Weights of a small transformer language model.
Size: 16 layers, 4 heads of 32, MLP 512 ReLU, 3.55M parameters.
Architecture: rotary positions, tied embeddings.
Training: a variant of Muon for these matrices, 207M tokens, 12610 steps.
Each number is 500 + 25 x the weight over its row's rms, rounded and kept within 0 to 999. Layers, rows and columns count from 0. Numbers have three digits each. The size before them is the row's rms in percent of the matrix's.

# layer 7 MLP down, 128x512, rms 0.201, rows 0-42, columns 320-383
106:522521507495542467515471531519539476484468518490474504495494514531533538474519511559500491525504511511548518537569554485466527506552502497489497503532496508471528516473491457533537538509488499
103:518533506509513538525499496491529474451502517497514461526476471456531503505540517532529534522497484479503482500464485499504486490514483509522511523490500526505511483538530506479509523476489476
097:495484505464475513530506489499529533523495489460490540504462492499534544549486497557482535469504517475518537472510551535475501474496500528463521509523505478543521493491502509513487464504503465
102:506517490504518552510513472507517523481507536538544507501499508514564499479514523491534476447500529512534505520509520530494469506491500480553523507484505499512532484448479505553505481545472497
094:494460502524509528494504490523510548516513494483450510460502503526514503484504507452511480513531461475500496544511514439528482474522524476502497496512527491483505462493515485549496530456534514
102:481496490483550491515497497507502473538518542459522482507457496525500480527503467512522471523455511523499497513495540463543495496509502509484536491458521452507471498475477466454494482469553478
107:502452494499536445507489508503439552473487501509490513526510510467495493481509479507452502462444478477487501520502528528519500520522467479479519482486487517507474461458493488520488491481515499
094:496474489486491446500500528467497509481487509553505505467484471492533466466460509499478509485487472524500463517494475519529533496487518478519504513483486449499490502494503468542467505524542524
101:526516542482458454479484489479464587504514457524509500519498520500478502489499490565508518488483507536477492522495481519483501517491549520495518497481536519485458489541501488469472487470494530
101:491519462488509517480513515510451517521530523496507503489456459512486459505495541511498499485497439469490491484483444510534537476487469504487510520492511521482550465534479476463510517485465481
096:522525517504441509513467505458491501469501478523479467472520510516454483465521545421500525501493501493495500527531476475513504486490517485511504460495495532478510535498510488513524495510518493
100:531553495477461519505488534442476474497478463528484469557469478491529529453525473518493493514481550489513489487558494479485496500468523474510475490510477462520479507483471549533489529548493477
107:485527515458463495486517463478470528493493519511512508522464459509539514550531534512493491509449470514509526463523471511512479519540537473496497509465506486494505517516486558555503493499512505
095:509508526473516509485499533510546471511510516525505445445526576507471515502513493482483527518507524450512508475523522493517527493516503488543497524509526513482518511555498513477487483520510487
095:503480464510498501495501468508520514529478501499507490492460498526524498522522462483525478533478480510453556466502507524507503513484503528527506525494500465517489525497497504481463488460522498
097:495520482487514475497473492477516581521490473536527422533457457515498520488538561482481484500522487503470531480539507488459511478518492472490475498485528496508495543507487505487477471511499517
098:502467465502504495503517500539455518474496517487541444529525494495524509455444502483493495493521484544499468510551409439490489540466545551511513483468507519526522495519522506497513492510500470
100:502515526506479560500488536492496475507510505543544481542516515524489476497501504453552494515492487523512463529487488444488514531538502459488525493457505450490482503515519498505471532454478467
108:468479522472513486506510480514484555522471514497485477560491473503509494528501487516528454519518512482551543472532495501465490493516529504515470442503533513481494486495523544478472507501502507
100:490510483476529488496497504460543452525473516488535471486543497504499478553514513470493510535479525469470480509465533461543482519533482497539509516546450541501505494463484476504502484440516527
108:519486481478463487474472483519517577522529537482495474474514484469543508517515475569509514479500461522512499537519482539501526494497487560469480484497513547517484473511546471506498526498492496
102:493543556486453447508487488523455516488521502464494511504498491501490474498496501570489467479473535480487489484471483516478476492479514522476506474484498490486463485492451462524509522499511477
102:500480487493488499520538539481459407545531506492486511509490507456486495529481465494494452528528499497501529490500492481515526443503462475510535474479483453488543511497531506517494467536515505
097:434548530504509489507525490507494459515477483527460500483449465471475519485491514507480539496525446493506507487418542515513536523474481466514484479506499517561491500496513529525506471491502492
115:491532507505522461482491532522519587538538474524507544473483503520501504486558492513487510540511493485533486493509486489528467511531476501510510472501466454456502476477550514523505511475496470
100:515508520489508526502489494512491517548507509504521490475491495528512487504490473511549489544540511498493472470491500446530499479491511522499519506500464504492500504474535481534515488529505484
095:472528490476513497523505517545492471481477542445504520476513447510493470494551474504511462528453495493535484461464482451483493463457480467508535489487485475472468485447501484496518489535528461
091:516463466459516518512474513500487567514471487505528514523483461517534490491546539466497506483463476510456507484503513529497515497519497498486496533525504523499496496524486508478505479546508476
099:494479487492446487513475526539529442512499505496495529527511527474545439569509487479522512456534560490490502488508524536535466483513552545486500495526504537515479476510485533513500561516475517
098:483492518494491519544480513513489466496491489498509521527537530518469500532513512466501528448504466511485492500479492507524473483530509515543526522528448522512483509485483492459501499466533474
131:525476521543491514478486523489504369544517505512436502523517521435489516472533498440458517491498463537530502497489531538540503483494426471498497506463471535483518498507462524532529473470520546
095:463527468519498472525534501498521558490546489467480532503497485536562483436496472504510504524502500546514528521483503512479495468532510503486496477538516487485483537510561449545529497502517471
100:469537539500489514524479478486462509502527497504462494452446514487471476524500502476476500517478578546496478515514496533503495520544482524482517475495476498489543506470457512484492469528512503
105:493493489510467507488520529487483483515475521480509491547497513467450472491541529534450501478498469472477528477534509516502519536496472521496500498490524559462489541517508476487513505517522487
098:502523504531512506499506519515516521485484514442495508473507511490488531483488494476486510531472544510484477486540538478525539487545502466473544465429469462503495497530508456517487554485484501
092:502469518510485497505537501493463475451449454484486475486569515456486495514495502510501495496458548514519439502476478466500473545476516573500448511505465478487518472489504513486491530481507481
102:519559494538498517515522455517527514523523506470524490507519477465530523527479519575490471534485495421489508498529520496488507507496503519486488502511495463542512493469501471506481509522523490
100:487498472491529465502517533452516470467495515511489559448490481492467486489505530483506524499498493503502477498481526544491509495480493522499496480554517511501497517525532541503528524455479489
099:500518440483583462526481491485506510486485509555514480478522492505520530503475495522520477485497521489504490522499527504454492496556488475462508543456515503487529454499464505516495493503505507
101:484504534486482508510487429503465562527535530481497495524461514485535523505487539556499491492475523513497510494487509514473496492474502497503487490497570483519489504525504519501486493544481524
097:507470462506460491481491513463481507461471457475486494457473533482492545524499510513494465486494527513514513506494493531528481466486499537527528490482461504489507450507508495486536531533473468
092:502474494511489482473513435456535479500532523480513506505499469543513520495470501506479495505549532502449494445486479477484478520534505521524534489472520483466479532496515477503498484534530523
098:499482492468467517475469493457500456497525522548469467500494439479470500506505472469491513472513537452494487555462495509515529510495460462502519494472469548510517540524512477498485451479492470